Part of a small language model's weights.
Size: width 96, 3 heads of 32, MLP 512 SwiGLU, 2.45M parameters.
Architecture: RMSNorm before each block, rotary positions, no biases in attention or MLP, untied embeddings.
Each number is 50 + 10 x the weight over its row's rms, rounded and kept within 0 to 99. Layers, rows and columns count from 0. The size before them is the row's rms in percent of the matrix's.

# layer 6 MLP down (transposed), 512x96, rms 0.135, rows 223-247, columns 0-95
113:66 45 59 49 43 43 68 52 50 52 48 56 39 62 34 42 72 66 51 42 42 39 50 44 40 71 51 29 39 64 44 31 49 33 53 60 53 49 46 58 47 42 52 52 45 57 36 51 48 40 59 63 48 43 51 53 44 51 30 52 72 54 38 57 58 39 40 56 57 55 54 53 33 40 49 67 60 41 40 32 47 47 49 42 48 34 50 64 48 70 34 54 53 56 44 57
102:46 39 46 51 38 47 43 49 52 60 46 40 37 53 54 43 49 74 48 28 48 46 44 47 63 52 61 39 48 37 51 49 62 36 40 40 44 50 61 64 51 28 49 46 43 56 65 46 48 54 63 51 52 66 71 52 45 49 49 53 55 52 44 37 72 56 53 41 31 57 53 62 61 45 31 51 48 37 61 51 50 22 63 53 48 61 40 57 43 32 58 37 62 59 59 42
105:50 59 52 54 52 37 43 45 66 28 51 48 59 51 45 44 58 55 41 32 55 68 52 54 47 58 63 41 51 53 33 48 45 52 50 47 56 49 45 51 48 51 57 54 53 44 38 62 51 37 52 51 51 54 47 55 26 50 46 53 61 44 44 48 51 51 57 48 56 37 41 75 63 50 80 46 61 68 52 53 64 69 30 76 64 45 49 54 72 38 46 52 39 62 49 53
106:38 40 41 44 48 59 40 44 60 45 42 63 43 55 59 42 51 39 48 54 30 77 46 71 38 37 51 59 44 57 47 57 52 55 62 56 51 65 67 78 74 56 58 46 54 54 49 66 68 38 57 59 50 46 50 64 49 43 59 36 53 42 45 38 44 41 53 51 49 56 39 51 55 57 63 52 39 46 26 51 47 50 36 54 38 54 41 55 44 53 32 40 49 64 44 45
104:56 49 52 56 61 63 62 60 44 54 71 51 63 41 46 51 53 42 50 49 64 48 45 46 62 48 43 43 46 49 41 54 55 31 58 68 52 66 53 42 34 38 54 55 59 48 57 70 52 49 39 64 64 39 44 46 61 62 30 50 32 57 71 42 48 37 57 39 39 51 59 57 44 64 68 67 40 49 60 48 41 55 54 46 60 57 64 44 41 41 59 56 65 32 42 42
099:48 48 58 57 43 37 56 49 47 57 57 59 39 48 33 40 39 61 27 39 49 52 70 45 52 67 63 50 66 55 38 57 53 49 49 43 52 22 31 51 55 53 44 49 64 50 61 38 46 48 38 33 45 54 41 46 61 52 61 46 49 47 74 54 34 54 65 49 55 45 47 46 57 56 53 51 52 48 39 63 60 41 43 48 47 48 64 66 25 46 64 46 48 60 29 45
106:45 36 62 33 61 80 61 54 54 50 52 40 51 56 60 44 44 46 60 48 81 45 59 54 64 53 52 55 58 59 36 41 61 31 46 70 50 52 70 50 32 39 56 58 58 38 50 50 53 61 49 48 67 44 63 48 48 75 30 39 47 64 51 58 57 57 57 42 46 44 51 57 45 50 53 51 61 62 42 55 42 64 56 40 53 52 53 48 55 50 45 52 65 41 45 49
108:40 59 40 42 57 56 39 48 51 40 58 37 52 41 61 56 31 40 53 46 25 40 44 46 52 44 54 56 44 55 51 46 56 52 40 48 62 40 47 79 52 62 57 61 44 54 36 60 41 52 74 48 62 31 28 54 31 36 41 45 46 37 64 65 69 44 50 54 42 48 34 51 47 46 52 52 54 46 46 42 40 45 44 58 65 63 33 60 56 49 45 60 45 55 42 49
100:56 44 62 56 51 44 58 41 51 51 54 48 51 56 52 48 62 49 50 30 35 60 48 62 32 39 38 52 41 47 42 66 53 58 42 60 28 57 53 53 58 56 51 63 50 62 60 51 44 44 66 44 50 53 34 52 34 39 54 41 43 47 60 57 51 65 74 57 43 31 45 67 50 39 48 51 42 44 44 60 66 34 26 60 65 62 38 46 39 44 67 57 52 50 38 64
080:56 48 43 42 54 72 38 55 70 57 46 44 41 62 53 39 41 63 42 46 43 50 58 47 53 42 55 49 46 52 36 52 72 55 42 55 52 42 50 42 55 40 54 65 51 60 54 50 54 49 38 43 64 62 53 58 33 64 57 50 62 68 47 72 32 51 66 44 48 34 48 40 71 46 37 56 53 66 44 69 25 66 67 50 47 60 57 63 56 43 47 47 45 51 54 52
110:57 27 37 40 51 36 44 63 50 52 54 55 37 39 44 38 48 55 45 60 66 56 33 65 59 41 62 56 56 59 49 60 61 44 32 33 48 50 52 38 52 63 42 59 41 53 49 47 55 49 48 42 49 60 58 58 52 53 50 51 54 44 56 46 48 65 53 56 54 59 80 54 53 42 71 56 51 47 47 47 55 34 37 72 58 30 53 33 47 69 68 62 34 55 52 47
103:58 51 64 52 51 36 39 58 37 45 53 51 55 39 59 58 64 37 49 38 55 64 37 52 47 25 63 25 47 65 61 61 60 38 67 61 37 43 44 44 50 45 53 63 40 52 52 33 59 56 53 47 44 57 54 62 43 51 58 53 44 45 47 44 58 64 59 45 54 52 55 61 55 35 40 51 55 54 66 57 52 66 49 48 47 62 47 36 40 45 59 48 35 70 69 30
104:62 38 50 64 34 43 39 41 52 50 47 41 56 48 41 42 51 43 42 66 74 40 47 51 33 44 72 47 49 65 59 48 44 53 45 45 35 71 60 52 50 48 38 27 57 41 30 54 58 61 66 27 41 50 67 51 57 45 55 40 41 46 56 36 42 40 59 49 51 66 31 50 54 55 41 43 50 41 56 56 49 44 47 50 45 59 50 32 47 65 54 50 40 46 44 48
116:35 48 52 41 57 37 65 45 57 39 55 48 47 44 56 41 48 51 35 57 61 50 35 54 36 46 54 32 66 52 65 59 51 64 55 63 34 51 38 58 54 56 71 49 49 66 60 68 62 51 56 75 45 45 60 47 38 51 67 56 52 56 47 46 57 49 25 57 68 42 55 44 48 59 47 49 35 36 43 55 63 58 67 58 34 39 55 46 53 60 42 41 54 58 57 49
100:65 53 58 34 54 57 50 49 41 54 40 50 45 45 49 65 54 48 41 44 47 51 46 56 63 62 50 47 54 43 16 50 39 49 49 43 46 61 40 49 65 56 39 61 36 59 51 30 61 39 52 40 56 39 41 41 66 61 35 47 72 60 41 48 69 39 45 57 55 40 38 46 36 55 36 49 64 70 54 46 41 54 40 57 57 50 35 44 39 52 40 50 43 68 45 63
111:61 42 48 43 61 49 45 45 38 50 69 32 46 68 57 44 46 48 38 52 45 52 58 46 40 50 53 38 36 46 47 31 50 56 50 62 40 57 48 63 31 48 68 55 41 61 63 25 53 36 69 62 59 42 40 31 48 52 44 58 53 55 52 32 56 50 58 58 30 55 57 52 61 33 59 51 46 42 50 55 65 44 33 55 55 52 42 46 49 38 57 60 58 32 45 65
102:55 59 37 54 34 59 63 47 47 40 48 58 55 40 35 32 44 49 34 63 49 48 57 59 51 41 43 46 44 59 53 50 44 49 65 50 33 37 36 58 46 46 54 52 75 65 55 49 35 64 53 50 64 46 53 56 36 42 59 40 30 48 39 36 52 61 45 63 56 64 49 35 30 44 45 48 67 68 51 50 51 50 52 47 29 27 35 49 58 51 58 43 55 46 47 52
105:51 62 49 37 52 78 43 44 59 47 50 48 51 51 44 60 52 49 36 43 37 63 53 61 63 53 45 55 38 52 33 61 33 48 39 52 59 38 59 40 34 54 39 52 39 47 60 38 63 36 57 46 61 47 53 35 48 68 53 31 65 43 58 44 34 48 43 58 49 52 64 35 42 42 56 35 44 55 57 52 41 58 45 45 49 31 36 27 45 48 34 37 52 44 52 38
097:57 46 61 44 44 37 56 34 69 59 43 51 47 62 61 45 53 58 42 59 50 43 36 59 53 57 62 32 59 67 46 59 52 54 59 47 51 49 65 63 53 42 48 55 56 48 48 46 61 46 65 72 54 54 69 58 57 50 60 36 32 57 13 49 62 53 55 52 43 62 63 56 63 46 55 43 50 62 42 55 54 64 51 57 44 49 44 59 61 60 48 43 56 68 31 57
096:44 56 36 55 49 52 59 58 42 39 36 29 33 68 41 31 50 59 53 41 36 54 63 51 42 42 64 58 45 66 46 57 58 43 61 43 50 48 43 67 52 65 59 52 64 51 53 49 36 54 50 64 32 50 45 50 53 60 52 45 42 32 55 49 45 80 41 58 49 51 52 57 45 39 53 48 69 35 54 58 56 49 37 36 50 42 39 66 38 48 43 60 63 55 36 42
101:40 63 47 51 58 50 56 49 49 52 50 36 42 72 43 44 57 45 46 56 52 68 49 62 35 33 45 49 65 75 65 47 52 49 47 59 57 55 58 65 59 63 34 69 48 51 58 46 59 45 67 53 55 45 37 54 61 54 57 47 41 61 46 41 47 62 48 45 51 75 64 39 69 65 58 38 55 62 46 59 62 65 42 55 41 46 45 62 60 50 50 55 54 35 62 60
114:44 36 60 42 49 69 72 28 41 59 38 58 59 43 42 52 43 52 64 48 37 57 42 48 42 64 56 43 55 46 48 38 28 56 50 49 32 61 36 50 41 52 63 48 52 51 61 46 62 48 29 50 60 54 59 65 51 44 58 54 48 57 69 46 49 54 67 46 58 46 54 62 47 57 38 53 59 46 52 61 56 52 34 67 47 48 56 41 56 25 36 54 45 72 43 55
096:61 39 50 45 57 47 48 55 44 45 37 61 52 38 55 60 52 50 69 63 49 56 31 67 55 57 62 48 59 25 47 50 48 60 41 46 58 50 24 40 50 58 69 60 50 46 55 56 58 34 50 57 54 53 30 61 49 59 48 51 56 53 53 43 47 44 50 62 65 67 54 71 62 51 52 56 49 54 41 40 41 50 34 30 51 57 30 51 47 40 46 53 57 48 40 78
100:51 59 66 49 48 50 46 47 58 59 44 67 42 39 52 40 74 52 73 78 54 46 62 47 53 62 57 41 56 59 45 58 63 61 44 49 45 54 59 35 43 52 72 53 44 39 50 59 58 54 42 53 57 46 39 58 49 50 54 62 51 37 46 43 65 57 59 38 37 45 48 45 59 49 54 41 50 55 46 54 57 55 36 72 49 76 56 60 48 36 43 54 58 71 43 36
096:45 33 54 60 40 61 36 47 58 36 48 59 47 40 41 52 60 48 38 52 62 59 67 41 59 84 28 49 50 42 60 46 56 59 60 40 64 49 49 31 38 55 56 49 61 52 44 57 46 39 55 48 61 44 49 33 50 54 43 57 41 52 41 56 42 41 66 51 28 48 69 65 47 49 51 51 44 52 47 60 51 57 71 30 45 41 64 38 54 51 41 57 42 54 47 57
# layer 6 MLP gate, 512x96, rms 0.165, rows 224-247, columns 0-95
099:29 43 44 50 46 45 63 37 38 74 40 50 50 49 47 63 53 43 53 59 44 40 60 56 69 43 58 57 64 41 44 57 43 53 53 52 57 39 57 53 53 45 40 45 55 46 60 44 42 62 52 43 52 49 38 20 43 43 47 42 44 34 59 49 48 46 46 51 48 54 64 55 59 28 33 39 54 46 40 59 51 25 30 45 45 64 51 43 60 74 45 53 53 60 64 40
106:64 61 50 55 69 61 62 50 36 55 45 58 65 40 44 58 53 30 38 52 50 52 69 62 47 34 50 52 60 38 62 76 28 41 53 52 52 58 48 44 37 36 36 33 46 66 40 62 44 39 54 50 54 60 57 55 49 60 58 58 55 51 40 55 43 36 46 54 54 58 50 35 61 65 44 56 58 40 40 54 58 60 58 48 50 43 52 46 41 44 47 28 38 33 48 46
112:60 56 35 38 39 52 48 43 48 50 44 45 46 52 60 48 60 46 33 37 35 63 66 66 37 66 46 49 42 50 39 43 56 37 40 48 35 43 58 70 59 49 37 54 49 32 34 42 52 60 35 41 46 44 44 61 42 49 47 41 55 42 41 52 49 71 64 57 43 58 70 44 57 57 53 49 62 51 64 41 38 33 48 68 43 67 49 48 47 50 48 48 41 64 35 35
067:67 65 42 56 42 38 33 57 67 61 40 51 48 49 56 59 62 57 29 53 45 55 57 51 50 48 40 40 46 47 55 61 33 55 50 40 39 55 45 43 57 37 50 27 66 58 40 50 63 40 62 31 49 20 59 51 61 44 32 57 46 68 51 42 53 47 49 67 58 42 55 57 46 37 49 58 42 54 32 45 57 46 45 36 48 48 52 59 61 53 62 54 35 53 40 54
098:53 53 64 56 28 62 47 47 46 56 59 54 53 40 47 40 60 55 45 56 40 35 38 38 58 56 51 61 47 26 46 44 47 57 33 38 56 34 46 33 56 54 36 56 54 49 65 59 43 58 39 33 51 62 42 50 67 51 57 78 74 39 59 53 39 52 44 46 55 55 55 44 54 58 46 56 23 52 41 39 42 50 45 51 50 53 56 42 54 39 42 38 52 69 60 46
078:65 56 50 51 48 52 59 44 60 46 50 54 72 64 50 40 56 35 41 54 51 50 33 39 40 33 68 59 56 33 45 70 42 44 69 49 56 50 51 39 44 61 28 46 55 65 58 50 46 49 49 56 58 54 48 42 57 40 29 65 41 42 45 38 41 39 42 56 53 57 61 56 49 44 65 51 54 55 27 64 41 48 45 47 54 38 53 51 75 51 49 69 61 51 47 57
126:48 74 51 44 57 51 42 54 45 61 39 37 53 68 58 46 53 36 36 45 46 53 49 38 50 77 59 37 53 39 42 61 46 52 50 62 53 54 49 50 21 49 62 53 30 47 39 42 52 53 56 48 49 58 51 46 45 54 43 53 34 35 47 55 29 34 50 60 55 53 39 44 64 42 50 55 45 40 41 44 45 72 42 50 55 51 58 71 70 60 63 39 54 38 54 45
095:44 58 42 60 53 54 38 54 61 50 50 38 47 67 70 51 61 44 50 52 49 31 50 64 26 56 47 70 71 55 57 66 34 48 42 53 41 57 43 55 59 52 64 44 55 52 57 48 36 41 61 38 45 43 51 49 49 48 17 31 48 50 52 55 51 42 41 60 46 58 61 53 46 57 37 60 48 69 49 54 39 68 63 54 48 45 52 52 46 63 50 64 37 54 52 30
077:51 37 57 46 50 61 72 50 29 57 62 38 51 43 64 33 51 58 44 53 36 50 49 44 46 23 63 50 48 53 63 60 43 39 27 36 60 45 44 52 55 55 63 45 40 47 37 72 52 59 36 58 46 54 51 50 59 62 53 57 48 52 43 41 57 64 59 68 65 61 46 40 58 43 44 39 60 47 72 49 45 55 52 46 37 30 52 47 58 48 57 55 41 63 51 53
099:70 66 57 56 42 38 45 49 49 67 60 53 48 42 43 46 64 32 32 46 45 42 62 51 42 51 49 59 60 67 59 55 43 47 52 33 29 57 65 58 41 37 46 46 68 29 35 40 65 46 51 50 63 48 46 43 43 59 40 51 61 46 56 34 54 38 54 36 50 49 66 47 45 63 31 30 43 47 35 33 50 39 40 51 55 52 47 50 48 45 42 44 60 59 57 54
099:34 63 64 66 51 49 60 63 47 44 70 44 47 35 43 51 49 52 55 59 67 56 18 42 42 56 36 44 64 43 57 50 48 60 38 43 57 44 43 69 51 35 39 54 37 43 43 50 65 37 61 49 41 38 64 39 41 57 49 51 56 43 39 54 53 45 71 51 63 56 59 58 61 42 56 50 44 48 52 51 38 51 36 41 51 51 53 45 61 33 26 39 53 45 49 48
113:41 55 51 53 33 65 40 39 68 46 42 39 32 38 52 64 39 66 38 54 22 56 53 41 55 50 66 38 52 50 50 57 51 47 57 41 56 63 59 52 53 59 53 44 28 46 53 53 54 38 50 50 41 49 44 54 37 53 50 52 54 33 56 64 45 49 55 61 72 42 64 43 59 48 67 43 59 50 55 46 31 41 53 51 71 48 65 42 70 54 47 55 53 69 46 43
107:64 73 50 67 26 65 40 49 47 51 53 54 54 63 41 54 52 51 66 32 37 47 56 38 49 68 51 49 34 29 42 49 44 55 54 44 60 48 56 53 49 43 45 44 53 38 50 40 29 46 45 46 54 50 56 59 51 50 50 59 41 46 38 64 36 40 56 54 29 51 51 44 33 39 61 52 54 58 61 41 37 49 31 41 53 56 38 45 46 35 66 70 57 63 45 50
100:51 54 70 51 52 52 32 51 53 45 57 39 51 47 60 57 76 53 46 48 55 65 54 61 33 44 28 50 39 49 48 60 60 38 34 49 68 57 38 46 61 44 50 54 54 52 63 50 53 30 58 40 45 55 57 33 44 59 46 47 48 45 46 47 50 51 41 57 42 37 68 49 75 54 21 25 54 69 47 55 45 49 48 59 51 48 39 48 60 58 53 62 58 51 49 52
109:54 51 34 58 44 51 48 61 28 36 48 32 71 57 44 60 53 71 52 69 54 45 48 62 38 55 54 55 64 33 56 37 30 56 39 49 54 39 51 56 54 49 57 50 42 60 47 39 55 63 56 46 42 54 56 61 59 37 59 45 35 51 44 60 51 56 29 59 38 55 48 49 36 63 48 62 35 47 38 45 54 66 41 52 53 51 40 44 49 28 52 63 57 59 51 68
111:45 48 58 39 67 32 43 50 52 56 43 73 62 55 40 46 43 39 62 49 54 68 44 59 56 51 43 51 43 57 60 57 60 41 44 49 42 38 54 40 40 53 56 62 33 45 64 47 59 40 45 38 47 51 57 55 55 52 53 49 47 43 32 56 49 31 55 48 72 61 60 54 39 39 51 63 58 62 44 59 53 51 27 39 59 58 39 52 28 72 59 33 54 54 61 34
097:43 59 58 38 68 51 40 47 32 52 51 53 45 58 68 45 43 46 42 58 56 40 44 53 47 60 62 40 53 31 60 60 44 18 48 45 65 53 53 45 52 38 57 46 50 48 56 38 38 56 69 46 50 54 57 53 61 59 60 55 53 45 59 40 42 45 60 52 63 49 52 61 69 40 34 56 57 41 65 58 53 64 44 43 39 29 49 42 56 65 42 33 39 72 38 46
091:44 49 43 58 58 58 30 58 35 60 51 56 36 39 51 50 48 62 51 77 74 41 62 67 51 46 47 42 55 55 57 60 40 37 61 25 48 51 42 49 52 47 40 51 63 43 56 46 41 51 61 38 53 45 50 56 65 36 37 63 49 46 37 55 48 63 41 36 64 43 46 57 34 53 58 51 42 39 46 73 40 59 47 50 52 51 56 68 36 54 47 51 33 53 60 58
107:58 69 40 45 28 50 48 61 44 61 58 67 43 57 49 37 52 52 61 47 43 45 49 44 46 50 61 48 48 38 32 38 41 47 41 51 39 58 42 54 60 46 48 44 65 51 32 42 59 38 19 64 54 39 40 52 70 56 54 57 55 39 53 63 50 51 60 58 60 57 63 80 42 57 56 46 43 54 41 53 34 62 46 46 40 54 49 53 49 34 50 64 43 58 55 61
100:59 53 44 29 45 37 58 52 55 39 53 30 49 34 39 56 51 48 45 50 52 55 47 65 41 55 37 57 47 62 53 39 46 39 43 54 39 45 57 41 52 51 49 45 38 37 40 39 44 45 42 44 48 46 74 66 47 46 50 41 61 46 44 48 46 48 39 54 67 40 58 66 40 59 51 13 48 57 47 50 45 46 52 36 57 53 47 65 38 45 67 32 45 78 45 42
120:60 68 65 51 65 52 56 33 46 51 46 52 49 42 75 55 38 65 44 49 58 53 41 57 43 61 50 51 55 49 66 65 32 62 55 69 63 55 44 56 53 59 45 50 57 45 55 36 45 40 49 46 67 60 59 66 61 60 47 49 38 52 48 61 38 38 41 51 34 57 40 56 54 59 39 84 58 32 57 54 40 38 52 57 54 41 51 45 48 64 56 51 52 47 53 62
096:51 40 33 46 59 40 47 39 45 46 50 48 38 52 50 50 64 56 52 41 56 47 46 41 76 67 54 54 56 49 48 49 75 54 39 50 64 51 44 41 44 77 52 48 43 64 47 62 49 50 49 45 45 59 34 24 53 34 44 53 39 44 53 49 41 31 59 53 48 78 48 67 48 62 61 59 52 57 48 42 53 45 45 36 52 40 38 62 44 47 59 43 31 51 49 41
090:51 59 41 61 37 50 50 34 54 50 47 45 45 59 45 38 58 34 48 50 61 60 62 57 36 31 50 51 58 40 61 45 51 53 59 54 64 64 61 48 33 63 19 43 48 49 51 50 52 51 37 49 49 33 44 39 15 35 53 54 61 56 49 62 41 54 59 36 50 58 59 40 49 55 41 56 44 68 56 40 42 60 45 42 58 48 35 58 55 66 55 48 52 61 53 52
099:49 64 52 56 53 62 59 29 54 53 50 41 56 71 77 57 43 49 62 35 60 57 44 52 41 46 46 55 60 51 59 64 30 48 48 42 46 51 51 43 50 50 66 41 36 57 53 53 41 48 48 62 40 47 40 52 71 56 44 58 76 41 41 56 45 48 44 44 43 65 35 41 45 42 69 51 35 32 61 42 56 60 49 74 60 36 51 52 48 47 49 59 52 41 44 38
# layer 6 MLP up, 512x96, rms 0.159, rows 224-247, columns 0-95
096:49 46 49 43 58 64 54 27 53 65 57 24 58 43 43 64 48 32 55 48 52 41 63 33 39 47 60 49 53 34 27 54 43 50 72 56 47 44 37 57 36 65 54 55 50 59 55 59 51 57 33 56 57 50 53 41 66 40 51 68 40 44 73 61 47 50 67 53 51 46 53 34 45 43 37 61 37 48 47 48 50 46 43 43 52 48 69 60 57 53 36 53 46 53 50 46
101:54 66 46 54 64 52 50 53 40 26 59 47 25 40 45 50 58 64 59 51 47 58 49 48 41 60 47 50 64 47 35 72 54 46 32 41 44 45 55 56 46 49 44 50 46 46 82 54 33 55 49 45 68 42 39 36 45 48 49 52 35 40 45 66 51 38 45 48 40 56 52 36 74 55 44 58 44 44 51 61 49 50 41 36 36 49 56 61 61 64 55 59 60 37 52 48
100:67 43 52 46 32 46 43 49 66 38 55 41 39 47 66 66 51 53 44 54 54 51 25 33 56 57 68 48 35 37 55 38 49 66 54 46 50 30 30 41 58 53 53 50 49 58 50 32 40 41 54 45 54 54 40 63 59 36 47 48 39 39 66 53 55 53 44 54 43 43 56 60 62 50 62 27 46 48 54 59 50 43 44 39 49 41 50 41 44 44 55 66 50 53 42 24
093:43 50 49 54 63 41 47 51 41 41 58 47 48 42 52 62 38 40 45 49 51 29 30 23 59 63 45 46 33 43 44 37 61 47 58 59 57 59 55 50 59 52 47 56 51 41 60 65 44 45 68 68 37 40 51 64 53 37 34 71 58 56 71 31 56 40 61 44 40 47 54 48 52 53 42 56 45 65 56 46 54 47 56 65 49 44 64 36 31 37 56 41 56 44 41 51
094:61 52 61 45 39 39 56 39 29 70 46 62 65 41 41 56 41 54 35 49 46 49 51 54 42 43 43 56 60 50 59 35 59 48 43 59 70 39 60 48 48 38 33 20 38 51 53 60 54 47 62 54 37 57 59 72 57 48 40 63 54 47 51 37 38 42 37 37 59 65 69 49 29 50 48 42 52 47 54 51 45 64 57 47 48 63 51 51 60 42 54 38 51 43 46 51
099:58 50 64 42 48 47 61 68 40 48 71 45 63 57 53 57 59 38 52 28 55 34 34 50 44 45 58 41 44 64 25 58 55 44 50 50 69 57 51 32 42 43 58 53 45 64 56 51 47 37 39 75 43 42 52 52 38 44 36 59 59 51 39 35 47 46 65 47 58 38 54 47 51 42 54 62 58 58 53 47 55 53 53 40 29 35 50 50 42 36 38 38 63 55 40 51
102:64 33 33 68 28 52 47 57 61 48 48 33 55 43 70 60 34 57 54 51 30 55 50 61 52 43 55 36 66 45 48 46 33 53 61 40 32 62 65 55 55 55 41 46 47 54 51 46 36 66 53 39 43 58 52 71 43 49 49 56 40 40 54 56 45 47 42 47 44 51 46 56 51 64 29 68 56 47 47 52 45 33 65 38 38 50 51 55 55 58 63 51 38 41 55 49
099:56 47 55 52 33 38 44 46 48 41 46 62 64 58 47 45 41 59 55 35 51 60 39 46 52 47 61 54 62 47 46 61 50 70 67 58 33 61 72 54 35 57 68 73 66 56 55 78 54 40 51 50 51 51 51 42 47 54 51 55 38 61 38 47 49 34 63 53 38 51 41 35 53 40 64 41 55 38 42 54 67 41 27 54 53 50 42 45 60 43 50 45 58 43 48 51
098:45 57 50 51 67 40 54 41 52 43 52 43 64 39 41 61 48 39 38 52 42 56 61 38 67 41 74 49 43 49 65 44 47 47 55 61 71 49 39 54 55 50 36 58 47 43 45 74 52 46 33 44 53 52 56 56 63 37 59 60 42 38 45 61 51 51 29 45 40 60 67 48 37 41 64 54 48 44 24 52 42 54 51 51 36 51 47 38 40 65 44 48 51 68 47 34
104:58 60 46 35 47 52 42 46 60 43 47 36 36 48 59 43 65 69 56 67 60 47 57 49 40 57 47 44 39 41 57 40 50 73 63 52 61 42 31 54 46 37 47 68 63 59 43 51 54 58 44 55 48 24 55 71 52 34 66 48 48 44 58 36 45 55 45 53 49 52 36 46 66 69 62 50 52 37 63 45 58 61 63 36 46 47 49 63 48 53 48 60 47 36 50 62
097:68 38 41 38 51 54 60 60 38 45 69 38 60 41 61 41 41 54 56 56 65 55 53 50 48 64 60 43 40 44 58 43 51 54 51 59 45 23 38 55 49 48 71 39 57 53 55 54 51 51 45 46 67 55 48 40 39 66 63 46 49 55 39 52 64 47 45 56 38 45 39 61 42 33 60 65 63 33 40 49 41 64 46 60 62 59 54 46 54 56 69 72 48 52 54 36
100:42 40 43 50 55 57 31 47 56 49 29 57 39 56 58 53 44 48 53 64 37 61 51 57 59 51 52 49 53 34 44 36 34 47 61 41 50 50 59 51 53 63 66 46 42 56 52 48 45 27 55 56 32 34 51 56 48 49 52 44 62 42 59 41 52 63 54 60 40 51 57 45 61 43 61 17 67 49 57 39 36 62 55 30 60 50 58 32 43 51 35 46 56 61 36 61
111:38 39 56 38 44 48 63 42 50 51 59 50 40 44 67 42 62 50 29 58 69 40 53 46 49 31 40 52 67 54 50 49 54 41 45 54 42 37 46 54 60 35 39 55 51 59 30 47 57 56 63 57 39 59 52 40 23 39 55 37 51 53 58 44 52 50 51 53 63 51 45 54 59 75 43 34 28 50 53 45 43 65 57 52 44 36 53 51 59 44 34 32 57 55 43 63
100:33 45 44 60 46 44 37 51 48 45 68 47 75 36 54 41 46 45 21 60 58 57 56 66 61 48 54 52 56 52 61 42 77 32 49 41 51 68 48 79 57 62 49 55 47 51 44 38 62 61 56 49 45 41 59 61 50 56 53 47 55 33 50 59 52 40 53 46 60 57 50 50 58 58 44 42 49 54 47 44 29 41 51 40 52 48 31 47 51 49 67 46 43 63 58 48
103:38 55 61 68 60 48 44 48 39 48 54 41 28 54 61 43 53 42 67 52 36 37 50 44 42 35 53 44 47 68 33 58 52 45 59 78 51 73 47 42 33 53 50 53 67 32 48 57 50 44 46 58 43 44 56 49 55 37 47 50 63 46 63 59 53 60 60 58 61 42 57 69 60 54 56 48 65 58 57 59 57 39 43 46 68 52 54 50 57 59 49 33 69 49 48 46
096:56 42 34 40 50 64 61 58 33 52 44 39 32 61 34 49 65 43 28 75 45 45 33 45 31 52 44 52 37 47 50 37 55 64 65 56 43 46 52 45 43 49 66 62 53 39 31 44 42 56 60 51 47 55 46 41 38 50 60 46 39 46 62 46 54 48 47 49 58 51 64 47 58 55 36 50 36 41 50 38 45 68 60 45 64 57 53 46 54 68 61 46 39 46 57 66
105:39 59 56 49 65 53 39 36 50 59 53 42 50 62 56 55 55 47 66 39 63 58 48 44 56 69 55 34 59 47 46 59 44 43 32 55 44 64 39 44 40 44 42 46 37 58 63 53 53 33 65 44 60 46 58 41 65 48 54 58 50 50 60 53 56 58 29 61 46 46 75 70 73 52 50 48 40 32 54 51 38 46 37 58 55 45 51 43 43 51 48 22 49 46 58 40
097:40 47 50 47 64 52 55 45 46 41 45 48 62 59 71 50 53 45 46 60 45 36 38 29 53 55 58 39 67 48 51 47 39 52 52 65 42 57 62 62 72 51 32 36 36 40 62 51 40 35 43 69 53 56 62 50 55 50 46 39 52 47 55 56 53 46 52 70 49 42 57 57 24 39 60 58 42 42 58 44 53 75 54 68 66 58 51 33 47 40 50 43 61 47 44 47
092:61 51 39 41 40 54 44 62 61 49 64 34 58 57 42 27 37 48 68 48 53 56 66 43 59 62 59 49 37 61 55 63 40 70 58 64 39 57 51 57 39 45 49 40 41 35 42 45 52 46 62 57 49 31 63 40 32 50 60 57 43 49 54 38 45 35 42 43 47 55 37 62 44 56 60 53 45 38 55 50 50 51 35 58 73 35 38 38 53 55 55 54 46 65 62 49
104:35 34 47 49 47 49 50 57 55 60 55 55 49 38 39 51 60 47 38 39 38 48 60 48 48 43 71 61 57 37 65 38 58 43 42 66 47 51 57 57 56 69 52 50 40 51 39 57 57 58 41 57 35 41 42 53 34 58 46 34 38 60 54 35 68 32 55 52 68 49 41 58 57 22 38 60 42 45 40 40 51 35 51 43 49 64 41 49 62 55 65 42 57 38 45 35
119:42 46 40 54 57 58 51 59 51 52 57 47 50 32 43 63 31 45 59 33 47 39 77 48 59 64 45 58 36 49 55 41 42 51 43 55 34 51 45 52 59 46 66 39 46 55 48 64 76 41 63 46 63 53 60 55 46 49 45 60 60 59 49 66 57 51 64 53 50 50 34 49 43 60 62 55 33 41 38 48 52 34 43 52 65 31 49 51 67 55 52 40 71 59 45 41
097:36 40 75 49 64 46 52 38 43 57 46 41 50 66 43 57 46 52 61 46 44 30 58 43 44 31 46 47 45 49 40 52 32 42 42 51 36 46 50 59 42 41 35 30 28 54 55 56 56 43 24 45 42 56 66 34 38 63 51 52 53 58 40 44 42 45 34 51 52 41 64 43 35 40 48 40 48 62 53 43 50 52 47 69 38 61 65 46 49 52 62 55 53 45 61 46
099:65 46 58 62 37 55 47 56 40 53 48 41 48 52 34 45 51 44 55 36 43 42 45 43 33 30 41 60 43 41 43 29 32 42 59 50 70 67 60 66 55 49 48 41 28 51 57 46 52 43 60 59 42 66 47 64 40 56 32 39 48 44 46 40 43 51 71 57 47 50 52 35 44 49 48 46 43 68 68 54 36 34 50 32 53 42 54 47 57 47 55 55 43 57 42 60
096:47 19 50 53 43 51 52 39 41 50 33 60 57 31 37 42 44 52 36 65 45 61 49 48 56 52 65 55 39 45 40 44 61 29 54 36 48 33 54 36 44 34 56 44 57 56 39 57 34 65 62 66 44 47 60 63 48 51 50 54 41 52 43 58 47 50 41 60 37 37 58 49 49 64 30 43 61 57 34 61 50 51 40 54 62 52 56 57 56 57 59 48 42 69 50 38